config.yaml
n_layer: 15
vocab_size: 8192
activation: "squared_relu"
norm: "rmsnorm"
positions: "rope"
bias: "all"
extras: ["some layers without attention", "local attention windows", "shifted keys", "exclusive self-attention", "value embeddings", "hashed n-gram embeddings", "a smear gate", "an embedding shortcut", "skips across layers", "LayerScale", "capped logits"]
init: "orth"
init_std_o: 0.0202
lr: 0.00255
beta1: 0.9
schedule: "wsd"
train_tokens: 534600000
dataset: "wikipedia_en"
Each number is 128 + 24 x the weight over its row's rms, rounded and kept within 0 to 255. Layers, rows and columns count from 0. The size above them is the row's rms in percent of the matrix's.

# layer 6 MLP down (transposed), 768x192, rms 0.168, rows 438-506, columns 144-191
size [ 96 103 105 106  96 105 105 113  98  98 107 102  93  99  88  85  97  96  99 110 102  98 106 105  98  98  94 103 102  84  97 107  93 116 104  89  85  97 103 105  95 101  98 103 101 101 102  94 117 102  94 101  94 102 103 117  99  96 102  97  96  85  95 104 104 102 101  99 102]
[[146 139 136 155 108 120 172 124 110 149 109 134 137 134 107 162 153 172 146 114 151  81  78 122 101 173 167 128 154 137 149 104 136 115 138 110 119  82 102 100 152 115 126 132 144 180 102 129]
 [104 116 154 174 100 100 120 136 133 125 122 149 136  91 154 101  95 109 130  85 101 167 124 104 181 111 102 112 146 134 156 112 120 135 139 131 138 102 145 148 154 146 143 141 104 114 192 112]
 [121 150  71 131 118 107 126 125 140 164 155 119 122 110 122 164 147 129 140 140 109 142 147 109 118 132 144  93 171 141 110  89 134 180 166  65 141 117 135 120 106 121 149 116 180  86 135 143]
 [ 90 109 102 139  89 133 131 126  98 114 113 114 129 116 158 131 138  98 111 110 131 117 140 121 111 118 149 132  92  94 130 136 149 122  92 139 138 139  95 119  89 111 100 125 132 126 135 122]
 [142 103 148 136 123  97 148 119 122 159 145 129 134 157 146 117 187 123 134 166 125 126 132 149 112 129 114 109 138 102 102 107 177 107 101  84 124 162 101  93 159 102 167 124 149 145 190 117]
 [124  80 151 115 149 152 115  97 115  72 121 158 153 137 157 114 117 108 176 135 115 125 117 130 135 132 125 104 114 162 141 137 123 129 101 105 114 183 115 129 156 117 179 111 126 196 130 114]
 [ 96 160 100 102  93 108 137 107 122 134 154 115 122 160 152 121 115 141 126 100 145 166 132 130 145 103 140 147 130 150 156 148  87 121 129 131 129 115 114 100 145 128 106 116 115 152 130 126]
 [109 107 102 122 132 121 111 134 174  95 108 120 105 106 116 148 118  77 108 116  95 128 132 148 129 143 152 144 103 116  92 172  92 150 143 122 153 157 147 108 154 163 130  88 128 126 113 180]
 [101 148  94 124 126 122 152 134 143 121 123 131 145 119  95 119 143 108 114 100 142  93 117 124 140 129 123 151 163 146 124 155 127 116 173 104 153 171 113 130 104 147 125 104 116 143 117 126]
 [184 103 139 153 108 135 126 116 165 126 100 126 183 117  99 115 117 104 169 130 163  49 159 132 161 145 119 115 129 166 138 114 121 128 106 101  80 110 105 129  97  82 156 101 124 110 114  89]
 [145 139 146 136 127  77 147  84 131 129 141 137 168 119 125 108 147 116  86 128 149 117 123 127 133 158 160 119 143 126 111 111 107 147 103 172 136 104 107  94 109  89 151 100 160 133 134  83]
 [113 121 125 165  85 130 105 102  83 135  74 124 136 127 112 131 113 120 119 137 106 104  91 110 132 170 131 114 149 137 154 144 107 146 131 152  77  76 130 104 116 158 107 113 134 140 126 118]
 [129 114 130 154 152 142 125 107 111 122 148  66 135 138 147 136 116 130  91 119 151 144 117 145 175 142 108 135 141 110 111 152 117 144 115 144 178  91 128 141 135 153 107 186 125 107 116 118]
 [158 118 115 114 125 131 108 177 140 157 137 147 115  89  98 107 129 123 130 146 135 127 193 116 120  96 149 156 146 117 146  79 110  94 132 163 124 114 109 150 149 115 121 133  77 144 113 113]
 [108 108 119 153  97 147 159 109 114 118  97 137 141 176 192 103  93 126 158 126 138  89 126 112 144 141 148 185 137  89 113 128 118 153 150 150 118 155 177 107 134 100 153 128 137  77 107  97]
 [117 162 132  95  86 114 108 116 150 135 113 126 156 123 118 125 102 153 105 115 140 149  78 129 108 122 171 158  98 131 125 142  97  94 138 124 126 154 126 125  97 130 158 138 123 105 132 106]
 [ 82 155 101 109  93 123 113 162 108 133  99 135 120 114 147 123 112 116 175  97 152  99 142 113 124 119 153 146 130 128 122 156 126 146 135 133 130 125 167 116 125 131 145 121 150 199 112  87]
 [188 164 170  92 128  95  71 133 128 150 158 124 104 133 138  97 155 135 134 128  73 130 183 120 113 116 117 120 141 146 135 156 163 149 126 162 122 129 125 143  75  92 145 169 176 135 142 111]
 [104 162 123 140 138 101 153 125 159 142 139 133 159 134  89 130 150 126 118 120 123 151  90 134  90 102 120 120 113 139 136 122  97 127 125 104 145  87 151  95 132 157 175 161 142 126 164 137]
 [ 98 133 127 161 154 128 129 127 143 109 116 140 116 159 116 141 144 107 135 140 127 134 113 115 116 134 134 187 152 147  93 122  85 162 137 132 177 156 129 154 126  95  95 122 155 122 112 121]
 [143 137 127 104  87 143 123 128 147 139 129 168 163 151 106 111 122 169 143 127 116 105 134 157 109  65  83 135 127 139 153 133 103 149 123 145 114 143  98 141 160 122 110 107 116 145 107 188]
 [ 99  98 112 132 101 141 143  97 106 142 136 121 128 123 173  84 111  99 133 132 116 164 113 148 149 105 132 124 181 146  95 124 142  72 118 124 135 126 168 137  88 109 132  88 122 153 104 139]
 [124 115 134 113  82 114 122 133  86 135 137 119 131 129 111 166 169 127  80 153 139 139 100 130 144 150  90 136 104 145 162 143 119 143 124 129 138 142 162  96 141 133 162 140 118 191 185 171]
 [ 89 144 102 156 109 114 121 108 145 139 179 123 138 127 159 110 124 142 159 127 113 126 154  99 101 136 102  95 169 152 115 130 118 117 105 148 120 140  92 178  85 109 123 125 120 154 140 127]
 [109 133  77 132 127 147 122 144 119 114  81 131 129 153 118 111 134 124 122 120 125 112 132  86 142 101 149 135  97 134  74 101 143 149 148 137 158  93 123 124 149 143 151 142 148 141 151 133]
 [ 78 168 107 161  88 123 134  91 160 170 126 125 107 116 107 150 144  92  98 101 112 156 150  90 151 149 125 133 126 132 164  86 134 173 107 114 113 131 134 111 129 109  69 118  99 168 127 163]
 [138  88 134 113 120 136 170 165 131 110 160 179 113 133  86 135 117 102 184 111 109 137 127 107 118 120 127 129 136  92 133 162 145 139  64 111 165  85  97 102 106 144 136  84 141 146 116 116]
 [146 126 146  77 146 128 137  92 111 137 164  94 139 200  59 149 104  79  87 122 136 133 119  98 113 105 119 105 110 169 112 115  88 128 115 119 121 136  94 113 164 124 141 100 108 126 157 153]
 [118  85 119 146 119 179 117 159 135  88 124 161 137 173 140 114 150  88 142 139  97 138 104 109 133 102 100  88 125 127 107  97 159 118 120 119 177 110 146  82 106 121 133 105 143 130 171 133]
 [138 136 145 152 146 148 139 155 154 154  69  96 171 103 138 137  86  83 147 182 115 121 126 108  94 105 155 128 132 113 111 107 113 100 104 138 177 105 137 115 131 123 114 144  80 147 154 117]
 [133 129 137 141 103 161 170 158 107 159 182 162  94 119 115 126 181 108 145 133 124 105  70  92 125 116 129 161 144 102 122 129 103 139 130 102 126 171 116 125 130 133 161 132 147 126 131 109]
 [170 146 129 119 133 150 113 127 136  78  93  72 120 149  98 176 151 150 137 109 141  91 122  76 113 168 100 143 143 148 142 125 109 146 118 112 129  93 146 118 121 152 165 126 117  94 129  68]
 [124 143  91 153 150 134 129 167 127 142 118 119 136 120 162  79 128 119 125 117 129 107 160 106 179 138 149 176 103 129 165 181 122 145 177 141 130 122 141 142 113 100 146 118 133 121 100  98]
 [148 112 140 114 125  94 123 156 127 118 136 148  89 130 137 123 109  88 135 122 125 126 118 108 124 162 151 122  99 112 179 158 157  79  78 160 120 141 122 124 157  92 125 100 126 157 121 114]
 [156 150 135 117 117 138 104 157 152 156 130  82 124  83 160 130 112 104 109 147 112 132  99 106 117 147 133 140 103 170 142 116 138 100 124 103 120 143 122 134  88 145 130 152 148 205  78 175]
 [112 149 129 117 111 139 137 107 136 173 109 148 134  99 142 121 108 104 105 116 135 175 115 132 108 101 113 129  80 126 114 104  96 130 117 123  89 101 137 122 117 131 151 119 142 127 120 128]
 [ 94  87 134 148 143 126  86 141 127 138 146 149 141 138 134 124 107  99 116 127 143 119 160 147  99 145 115 137 110 134 144 119 137  98 132 128 118  98 137 134 106 173 104 147  93 154 132 180]
 [101 164 108 146 149 143 111 147 121 104 117 161 123 127 149 116 112 136 174 180 172 170 132 173 132 128 151 141 129 105  95 118 144  97 116 114 137 125 135  60 118 150 127 156 117 111 121 117]
 [107 152 159 154 103 129 123 122 151 122 130  96 129 157 127 136 155 110 122  78 128 135  91 143 106 106 126 113 161 167 118  78 141 116 110 109 122 150 138 121 113 151 151 134 114 129 178 136]
 [125 111 108 119 152 126 156 144 176 142 132 183 131 176 126 129 108 138 118 126 133 112 111 110 117 135 127 142  84  87  80 146 100 146 168 118 154 107  89 166 155 134 120 140  93 106 128 133]
 [137 141  97 131 151  88 120 129  80 136 112 143 122 125 104 140 123 120 119 132 110 103 135 184  83 157 127 145 119 169 163 161 125 158 125 151 139 142 122  89 114 135 138 114 118 136 129 127]
 [146 121 143 122 108 122 172 122 113 157 143 146 139 112 182 179 121 112 152 131 116 115  85 105 136 145 149 124 122 125 134 129 133 125 112 113 124 134 142 130 148 100  97  80 156 123 146 153]
 [109 109 114 140 104 105 136 152 134 150 100 134 122 153 116 149 134 134 143  90 133 103 133 120 160 133 142 150 189 148 136 154 172 142 131 140 140 136  84  86 105 139 175 134 142 112 187 118]
 [162 157 129 160  94 121 127 130  99 143 129 110 110 137 112 182 139 112 146 128 107 148 110  97 106 125 129 118 121 123 120  94 117 147 132 115  92 119 121  79 130 145 130  92 167 144 189 121]
 [ 87 150 100 140 154 106 118 131 161 168 128 130 142 146 113 112 125  92 114 129 128 144  96 161 159 113  94 115 107 168 128  77 105 142 143 146 138 119  71 142 140 112 172 124 130 113 129 127]
 [151 165 127 186 122 110 131 155 153 125 130 161 136 101 172 139 125  73 125 141 129 146 151 137 135 145 129  94 131 127 173 110 122 103  76 130 142 134 161 146 129 140 158 115 113 187  99 119]
 [111 146 132 105 101 128 173 121 116 109 123 100 119 153 124 136 104 109 141 105  75 163 121 139 130 113  99 139 141 130 133 114 143  97 112 107 159 148 160 121 141 119 118 134  96 124 142 124]
 [132 157 128 170 138 110 122 137 124 138 162 211 130 131 150 111 121 113 122 128 165 109 133 130 117  87 138 154  97 158  96 107 114 113 111 127 100 107 119 122 154 151 115 127 114 123 179 141]
 [120  90 124  75 123 100 153 129 130  60  98  96 128 130 134 184 146 129 166 147  95 113 112 120 130 110  94 117 109 150 128 147 135 115  87 145 113 146 132 141 109 107 126 140 178  94 167 140]
 [ 89  98 122 129 113 118 131 137 162 113 100 101 137 121 118 102 115 141 168 147  99  90 126 159 149 159 129 136  84 162 115 154 154 145  79 124 161  93 136  61 126 112 128 159 110 127  75 118]
 [147 107 148 126 154 116 137  79 124 183 126 141 132 190 127 121 150 172 121 122 111 112 131 153 105 105 154 140 120 105  99 137 127 120 121 102 153 113 112  99 116  89 144 123 121 115 176 108]
 [106 182 105 126 123 115 107 110 133 153 107  90 143 107  97 152 117 122 123 110  91 168 156 126  85 134 139 158 148 128 139 161  87 130  79 125 163 107 148 121 117 129 126 145 131 110 117 140]
 [127 109 125 109  73 132 128 143 132  99 105 155 124 115 113 166 129 139 138 104 130 146 105 116 107 119  93  63 129 133 176 146 139 105 130 127 121 133  94  74  97  99 157 137  82 135 166 143]
 [133 140 121 101 144 159 110 103  93  95 116 122 161 153 113 159 129 134  88 106 142 152 144 163 140 158 159 134 134 142  97 181 120 126  98 143 169 158 167 157 101 102 119 148 115 127 109 118]
 [147 141 155 105 110 178 150 160 181 102 162 173 106 136 106 142 131 131 131 147  78 113  99  87  91 188 127 177  88  84 142 110 135 126 113 143 139 116 122 146 149 115  89 120 149 134 164 126]
 [162 106 125 151  88  88 117 134 127 137 130 142 103 124 118 111 190 121  86 117 137  87 105 114 146 132 115 151 155 123  87 133 114 127  86 101 163 120 159  91  96  98 133 133 161 121 136 148]
 [131 111 152 133 147 127 137 143 133 127 181 108 143 165  84 143 144 169 146 112 134 150  95 112 102 112 129 116 157 122 110 185 104 138 135 124 130 113 133 118 100 160 105  88 114  93 111 126]
 [121 166 122 138 169 169 136 136 122 137 102 102 127 118 150 171 131 136 138 161 144 127 125 191 124  54 107 101  98 134 149 142  98 152 136 132 112 139 105 120 128 148 148  99 174  92 127 133]
 [116 142 122 106 102 103 144 142 159 152 139 154 111  96 151 143 123 131 103  97  97 145 158 182 146 101 109 154  76 119 126 153 104 122 150 148 149 111 143 157 132 141 128 138 125  85  84 106]
 [140 120 128 157 149 106 102 166 113 148  50 116 111 112 117  90 133 113 151 128 120 129 140 137 108 142 148 160  91 135 106 124 150 153 155 136 123 131 127  80  94 131 128 113 123 183  80  96]
 [129 125 116 135 114 138  92 145 144 128 165 143 175 101 136  76 132 125 111 116  59 136 111 157  93 105 149  87 127 125 167 143 170 113 110 120 150 101 150 119  89 119 145 142  98 109 129 140]
 [ 89 145 137 170 117 119 116 139 146 117 139 110 119 119 106 112 104 140 137 118 101 151 130 114 102 135 110  92 142 110 146 102 155 127 112 151 135 113 124 129 148  92  99 125 102  99  98 137]
 [103 124 136 149 119 134 127 142 134 123 121 130 122 174 162 149 145 134 111 118 118 153 138 120 147  54 125 115 144 140 158 154 131 118 107 126 137 157 150 115 161 102 170 149 122 169 124 133]
 [126  93 132 112 123 177 125 127  91  92 156 162 128 127 141 127 123 136 114 117 144 138 132 127 156 166 104 114 121 100 109 122 131 110 116  94 137 154 102 138 125 125 128 101 160 129 147 153]
 [134 151 106 136 138 168  90  79 181  87 124 141 127 171 111 102  76 104 135 119 152 129 126 133 143 116 136 117 142 152 132 144 107 134 124  81 107 148 121 128 103 127 150 108 122 167 115 119]
 [131 154 145 154 161 108  84 152 152 110 107 125  80  93 171 104  95 119 163 120 134 142 144 150 131  93 162 116 134 131 118 142 129  99 119 100 156 155 128 115 130 136 144  93 131 141 153 136]
 [138 143 103 125 153  94 112 145 120 133 160 108 132 129 120 160 135 162 142 138 160 136 116  84  97 144 122 146 156 109 168 114 144 108  76 133 139  97 109 133  91 131 123 145 126 152 138 160]
 [101  86 110 127 156 154 127 130 140 128 117 110 103 154  95 119 125 120 142  84 132  94 131 154  71 145 155  96 165 140  94 130 114 154 167 130 112 118 132 149 134 159 142  97 152 125 110 134]
 [138 148 114 122 135 139 138 141 137 192 165 133  96 151 162 138 158 134 112  88 117 161 147  93 116 160 113 160 125 109 151 114 134 109 133 145 151 136 148 161 147 106 149  74  97 102 121  82]]
# layer 6 MLP up, 768x192, rms 0.176, rows 439-507, columns 144-191
size [101 100 104  93  99 108 117 101  96 109 101  96  97  87  84  98  95  96 112 100  96 104 103  98  97  97 101  99  80  95 106  92 133 106  85  83  97 101 103  94 104 101 103 101 104 100 105 111 101  94 101  91  97 101 114 103  94  98  95  95  90  94 102 107 101  97  93  99  98]
[[104 154 119 129 132 126 192 132 115 131 125 150 119  82 149 139 142 118 130  98 136 135 138  77 171  84 116 127 137 184 128  97 167 122 153 117 126 121 134 150 109 130 164 146 109 105 144 131]
 [187 128 122 122 131 152 109 128 132 150 147 141 162 144 161  98 156  96 173 176 167  98 155  96 171 151  97 127 139 142 154  87 167  88 144 116 131 118 118 129 157 102 147  93 136 113 132 124]
 [160 105 103  95 124 107 168 111 153 130 137 100 139 120 128 166 134  99 150 151 176 129 154 114 166 155 132 157 157 103 109 118 178 122 142 128 111  76 167 117 151 100 150 120 133 126 116 142]
 [123  90 136 142 119  97  93 132 128 124  80 150 146 147 170 114 128 126 140 122 124 142 113 128 116 105 141 141 130 144  91  87  99 102 114 127 140  75 178 123 155 141 120 109 165 183 158 127]
 [136  93 179 141 102 137 147 103 128 129  99 112 105 119 158  85 143 120 155 147 151 119 136 104 152 138 141 112 126 166  99 115 127 112 114 141  80 151 130 162 144 113 128 110 117 160 128 134]
 [154 132 121  63 106 154 166 139 113 111 113  93 146 170 131 105 156 148 152 119 160 135 124 103 151  70 148 146 145 128 134 129 146 148 135 158 116 125 173 147 156 136 127 106 118 135 110 165]
 [125 152 141 151 135 163 120 144 175 140 147 121 100  92 124 182 116  85 108 107  96 126 129  73 113 105 171 151 140 107 103 146 125 114 138 155  81 121 161 105 126 146 134 127 136 110 123 142]
 [103 167 106 137 125  94 121 138 135 123 124 120 102 155 130 162 121 159 117 145 140 158 101 146 153 107  83 126 106 164 137  56 125 110 186 103 116 150 137  84 130 125  88 150 148 136 106 146]
 [183  95 147 114 142 159 149 102 129  82 114  91 148 117 155 118 103 134 156 131 142 110 135 109 142 126 115 141 168 116 159 122 128 140  94 163 128 126 135 107 147 166 138 138 125 125 144 107]
 [122 134 100  91 105 125  98 148 148 119 104 124 138 144 108 111 146 144 153 161 124 130 136 123 156  86 141 150 149 125 143 130 171 158 172 114 125 140 165 178 167 161 143 139 112 104 119 124]
 [160 109 106 103 111 114 127 138 151 119  82 112 106 139 115  88 131  91 161 112 140 121 103 124 164 128 118 146 157  97 111 107 125 150  99 122  66  67 132 140 114 116  93  96  97 126 169 117]
 [102 133 186 129  83 107 120  98 100 114 105 105 100 143 104 131 138 122  95 133 126  87  94 108 202 132 135 109 125 102 131 124 139 140 139 114 148 121 114 187 132 185 123 155 137 126 106 153]
 [144 148 156 140 112 127 137 158 143 135 100 162 120 112 105 169 166 114 133 102 124 108  88 129 142 110  93 112 123 118 102 123 125 117 165 109 141 115 182 149 105 135 150 103 102 110 123 155]
 [115 163 115 103 141 111 153 142  94  94 160 126 111 104 106 148 111 108 122 162 149 108  80 149 153 132 116 134 130 127 155  95 109 106 155 162  90 112 182  81 144 135 117  92 137  97  94 141]
 [134 137 136 151 143  96 182 135 134 106 113 122 137 152 120 137 105 136 141 107 116 132 121 113 137 150 145 134 185 142 120 118 104 179 112 121 128 141 142 151 139 115 124 127 129  90 161 121]
 [131 172 158 107 130 146 140 160  74 139 104  97 151 123 163 127 123 150 128 133 170 149 130 125 144 112 100 131 135 104 145  91 170 128 153 128 116 103 132 121 149 148 128 106 112 145 134 107]
 [142 135 149 135 128 139 142 133 151 122 109 128 142 125 118 112 204 171 163 131 119 125 141 126 137 116  92 111 147 173 115 120 161 128 125 150 146 125 143 114 160 104 108 131 148  91 120 110]
 [143 132 153  88  91  75 136 170 192 134 150 112 127 136 150 115 129 131 131 140 152 115  87 107 142 123 116 147 142 129 125 134 128 158 121 107 156 108 141 137 125 144 111 153 141 114 152 128]
 [123 138 192 109  74 179 128 149  99 125 120 144 156 156 142 142 151 154 138 100 104 127  64 129 136 144 117 176 161 134 149 129  84 154 135 147 101 135 155 118 127 123 104 129 123 117  90 120]
 [131 149 183 147 103 109 143 153 135 130 180 111 114 155 106 129 159 139 125 110 153 150 135 131 144 103 149  84 170 148 121 149 125 112 134 125 103 136 169 158 156 129 137 107 144 115 167 147]
 [109 101 142 122 106 160 129 138 137 139 148 100 122 142 178 102 128 130 116  94 136 132 141 153 155 112 104 124 161 136  95 152 129 156 122 105  94 116 138 127 118 125 136 100 153 119 132 100]
 [106 134 128 127 142 106 126 108 123 124 133 137 136 130 126 165 138 105 129 100 138 158 111 133 146  98  74 153 137 154 126  92 141 127 133 139  92 150 146 132  91 155 129  84 135 131 134 147]
 [127 151 127 145 125 137 174 105  98 128 157 115 126 132 107 127 143 105 146 120  82 136 132 155 140 136  95 156 175 135  78 142 127 126 118 147 123  87  89 133 110 127 135 148 148  99 138 143]
 [143  88 124  83  74  90 132 110 165  83 148 134 132 142 131 125 144 108 134 150 119  92 173 104 105 143 144 121 186  94 133 155 138 110 187 134 124  73 115 110 112 133 123 152 143 148  90 161]
 [119 139 148 113 105 130 169 180 154 139  75 128 122 124 165 109 145 133 143 113 145 138 132  96 168  97 107 113  97 136 139 131 142 112 162 133 147 105 164 156 170 161  86 108 114 126  93 162]
 [119 139 146 135  85 124 150 187 121 105 106 141 104 153 145 116 116 122 129 116  97 129 115 110 145 158 138 172 126 118  97 126 131 153 108 150 137 135 149 158 122 136  97 120 117  72  93 125]
 [136 123 110 100  87 116 120 116 127 108 116 138 134 160 150 150 105 124 128 142 125  97 111  85 198 131 170  98 144 142 119 106 109 134 146 145 101 129 138 115  92  99 125 123 156  80 118 127]
 [115 116 108 106  98 116  80 119 136  98 110 106 113 139 136 151 135 100 116 112 141  87 127 126 180 136 157 103 165 118 124 115 127 129 120 130 115  96 131 145 111 126  83 122 121 112 156  90]
 [131 169 116  87 124  89 150 133 151 113 148 139  99 161  95 118  71 122 142 117 108 112 110 136 122 144 138 154 146 116 144 158 121 133 163 120 110 132 121 169 134 173 120 177 110 113 122 114]
 [135 146 153 140 147 159 150 164 119  98 144  99  93 156 135 129 151 135 126 135 144 165 110 101  89 122 123 140 133 140  62 106 151 131 145 124 113 115 139 190  90 119 112  96 155 127  99 132]
 [167 131 123 100 124 131 110 116 183 116 138 111 104 123 124 141 147  98 153  90 140  83 108  75 157 164  98 121 108 141 119 114 131 109 174 147 124 138 140 146 130 184 141 120 171  95 156 105]
 [137 164 184  84 118 147 132 123  95 112 111 158  92 122 136 148 136 125 152 125 110 204 129 132 109 122 114 117 116 115 110  71 115 123  91  82  54 123 161 172 146 193 140 114 149 123 135 172]
 [146 120 154 101 134 139 129 143 117 156 135 126  97 189 137 134 139 156 144 136 164 178 144 100 164  96 115 150 115 139 120 108 134 120 154 113 127 141 154 151 149 131 102 117 132 126 139 116]
 [100 182 126 127 124 136 140 139 173 129 152 102 121 111 113 155 140 116 138 131 154 159  98  96  92 151  93 100 142 144  82  71 135 165 114  98 111 123 181 139 149 164 129 132 155 120 107 130]
 [141 123 137 144 106 130 129 189 145 147 111 118 156 139 117 129 151 145 137 123 167 158  71 129 141 160 105 118 138 138 122 135 130 122 151 182 139 140 156 149 121 134 114 118  98 104 108 150]
 [112 152 116 117 133 134 135 116 106  97  99 135 127 124 140 159 162 113 164 122 167 106 158 131 135 118  86 128 130 149 146 121 163 172 184 178  69 126 175 167 117 155  88  72 116 131 112 105]
 [122 154 115 118 108 105 128 138 152  84 129 153 116 106 121 123 148 108 162 109 159 114  99 133 112 111 143 142 163 134 137 100 135 119 112 117  76 114 116 140  98  88 154 135 161 119 110 105]
 [150 124 180 122  97 162 116 117 147 148 118 111 145 152 172 121 136 129 159 113 147 169 106 125 120 147 105  84 198 126  84 155 132 103 140 147 113 110 136 143 102 137 147  83 121 130 108 146]
 [161 146 107 134 109 117 144 123 168 105 155 146 159 149 150 184 127 126 179 112 108 106  83 154 119 101  78 131 123 123 115 108 167 122 146 114 148 116 132 157 142 149 140 123 138 141  97 128]
 [124 123 119 120 140  76 131 136  84  97 135  77  95 129 129 173 138 114 145 127  94 140 100 144 126 132 112 162 127 149 158 115 115 139 116 151 125  94 167 112 145 117  99 143 138 138 109 150]
 [118 164 190 110 105 141 148 109 138 130 141 132 118 115 138 153 156 116 105 112 102 131 129 125 119 101 118 100 116  83 124 122 115 155 121 142 119 110 124 131 135 107 121 101 146 111 143 113]
 [ 92 170 108 124 107 110 166 117 150 139 101 143 118 158 153 166 145 139 171 148 149 139  72  95 112 128 111 167 183 129 110 122 152 159 138 131 130 126 138 140 105 114 138 111  81 135 167 156]
 [127 141 152 143 100 147 124 110 125 118 101  85  97 130 103 154 112  94 125 123 126 175 100 149 139  74 171 139 111 140  86  86 127 129 150 123  78  90 161 114 170 129 124 165 164 114 147 113]
 [127 137 118 115  80 168 155 116 157 129  97 126 149  98 106 121 130 121 140 144 131 136 127 118 143  72 112 103 136 137 148 130 140 201 163 141 117 127 118 142 173 148  89 162 168 137 141 106]
 [158 128 115 138  92 159 121 117 153  80 136 139  96 176 162 133 131 140 162 137 178 142 106 143 157 156 113 116 174 116  88 129 140 126 115 104 134 125 122 107 116 148 123 160 109 122 113 129]
 [111 121 129 102 157 152 168 154 124  62 174 152 110 143 132 151  88 109 158 131 136  92 122 133 144 125 131 135 126  93 138 104 170  79 124 115 127 124 122 189 149 149 133 104 172 121 147 137]
 [137 163 146 106 125 110 125 167 105 109 157 137 105 122 131 100 128 121 191 126  89 121 107 124 151 145 139 155 117 132 106  93 106 121 161 166  60 102 132 142 140 122 109 113 114 126 112 110]
 [107 135 142  69 151 124 159 116 141 131 131 115  95 141 168 190 131 144 152  78 164 153 131 130 135 128 122 178 181 114 141 134 135 166 147 151  73 137 182 125 161 133  98 163 134 181 131 132]
 [124 159 123 112 106 111 145  92 193  80 169 148 136 175 126 126 123 131 132  88 125 186 119 118 135 117 117 122 141  61 128 114 122 126 123 103 142 115 126 127 138 119 109 138 144 106  98 159]
 [152 135  88 111  59 113 140 129 141 112 155 134  77 117 136 139 113 105 186 115 121 123 137 141 104 123 111 125 166 121 115 125 164 113 160 103 123 100 113 120 111 104 175 124 152 119 115 138]
 [130 150 136 113 125 114 122 115 115 130 102 119 150 144  98 162 156 134 102 103 132 113 134 109 169  82 149 136 136 112 120 104 127 157 138 128 138 101 143 105 111 158  95 130 134  78 120 132]
 [179 115 128  91 151 141 143 145 128 142 114 102 108 121 141 111 145 119 136 154  97 119 106 128 160 145 104 113 132 138 131 104 158 134 121 140  84  74 154 148 131 199 143 114 161 132 138 144]
 [164 158 133 102 126 150 105 157  97 139 143 139 116 104 153 131 150 118 148 114 137 176 158  85 137 114 121 106 145 128 111  99 137 134 111 108 109  88 140 141 118 128 120 142 122  98 128 168]
 [155 151 125 138 132 135 135 144 156 102 130 161 128 152 112 180 154 159 155  94 103 113 136 127 104 146 118  90 158 159  96 112 128 126 138 104 134 117 127 107 144 105 109  94 112 134 106 128]
 [114 133 134 118 122  99 151 113 112 132 105 139 137 169  96  99 181 138 111 102 170  96  91 123 201 150  80 124 159 141 157 108 128 165 120 155 135 139 149 117 142 130 122 132 165 146 121  93]
 [166 140 175 117 139  88 152 164 139 108 149  70 118 149 155 165 161 156 171 116 149 153 110 184 142 111 115 118 133  85 122 157  92 177 129 183 102 104 157 135 112 128 119 156 149 122 126 105]
 [146 140 141 107  92 120 170 181 136 147  95 136 110 149 121 150 134 131 143 110 101  85  81 120 162 106 122 181 146 134 175 118 112 121 155 174 122 150 139 168 106 139 129 153 172 146  95  64]
 [165 123 138 128 137 110 156 140 120 106  91 135 130 117 149  99 169 107 131  82 170 150 104 121 112 152 100 107 117 147  98 131 163 137 149 158 134 112 133 183 106 103 104 128 119 128  81 159]
 [129 121 119 127 105  97 126 111 108 111 184  67 170 152 147 134 136  93 126 171  92 108 163 113 131 146  91 100 160 126 129 100 113 118 122 125  80  90 144 151 125 124 118 101  98 122 121 117]
 [127 129 146 122 101 148 116 150 153 120 112 133 126 136 122 152 176 146 167 175 163 105 139 116 129 137 122 146 118 120 137  91 166 128 137 191 127  86 138 122 106  80 172 110 151  93 111 137]
 [171 140 132  84 142 149 125 118 146 129 153 187 107 141 157 170 127 142 126 151 164 119 103 134 133 121 141 149 105 156 129 143 115 119 130 130 109 118 147 139 135 158 154 122 132 132 136 126]
 [120 137 148 128 121 112 183 118 150 138 111 120 133 154 123 169 152  91 134  95 153 132 103 100 126 139  91 129 120 144 148 154 153 168 147 155 136 108 165 181 136  90 115 106 112 124  83 132]
 [137 125 111  89 101 163 129 116 102  75 151 164 115 138 117 151 113 118 170 110 132 132  98 140 160 135 172 135 166 112 132 119  99 136 153 128 101 160 167 149  97 121 130 141 119 155 131 171]
 [114 136 119 115 139 104 116 116 124 113 152 114 142 159 173 147 105 123 134  97 144  79 164 126 165 105 119  95 155 142 160 128  92 135 123  90 101 124 155 153 114 100 172 134 125 126 121 147]
 [127 159 133 121 149 120 193 169  86 109 115 129 144 137 128 102 136 181 134  92  85 128 104 116 136 128 139 121 126 127 135 116 124 165 131 162 138 114 139 102 137 162 122  95  98 113 122 156]
 [ 83 124 116 118 107 111 124 160 130 146 132 120 158 118 154 119  90 141 123 131 143 132 130  73 126  94 114 122 147  90 160  45 140 126 117 154 126 112 128 112 130 106 160 104 111 152 141 124]
 [133 153 116 124 129 161 134 135 126 128 157 115 132 134 118 144 151 130 171  80 132 189  73 126 120 141 114 118 148  98 148 103 167 137 153 159 120 127 156 119 131 139 137 127 120 121 163 127]
 [157 113 135 123 139 131 167 155 115 115 142 116 117 143 146 103 130 131 131 112 116 134 128 124 171 172 150 136 155 134  93 113 146 110 118 107 100 127  96 132 145 134 107 114 144  99 139  92]
 [137 169 124 112  91 120 129 142 109 146  94 118 139 126 154 128 150 111 142 174 149 143 125 130 153 153 126 111 137 119  96 100 128 118 152 147 102 104  99 114 137 141 107 106  99 104 153 132]]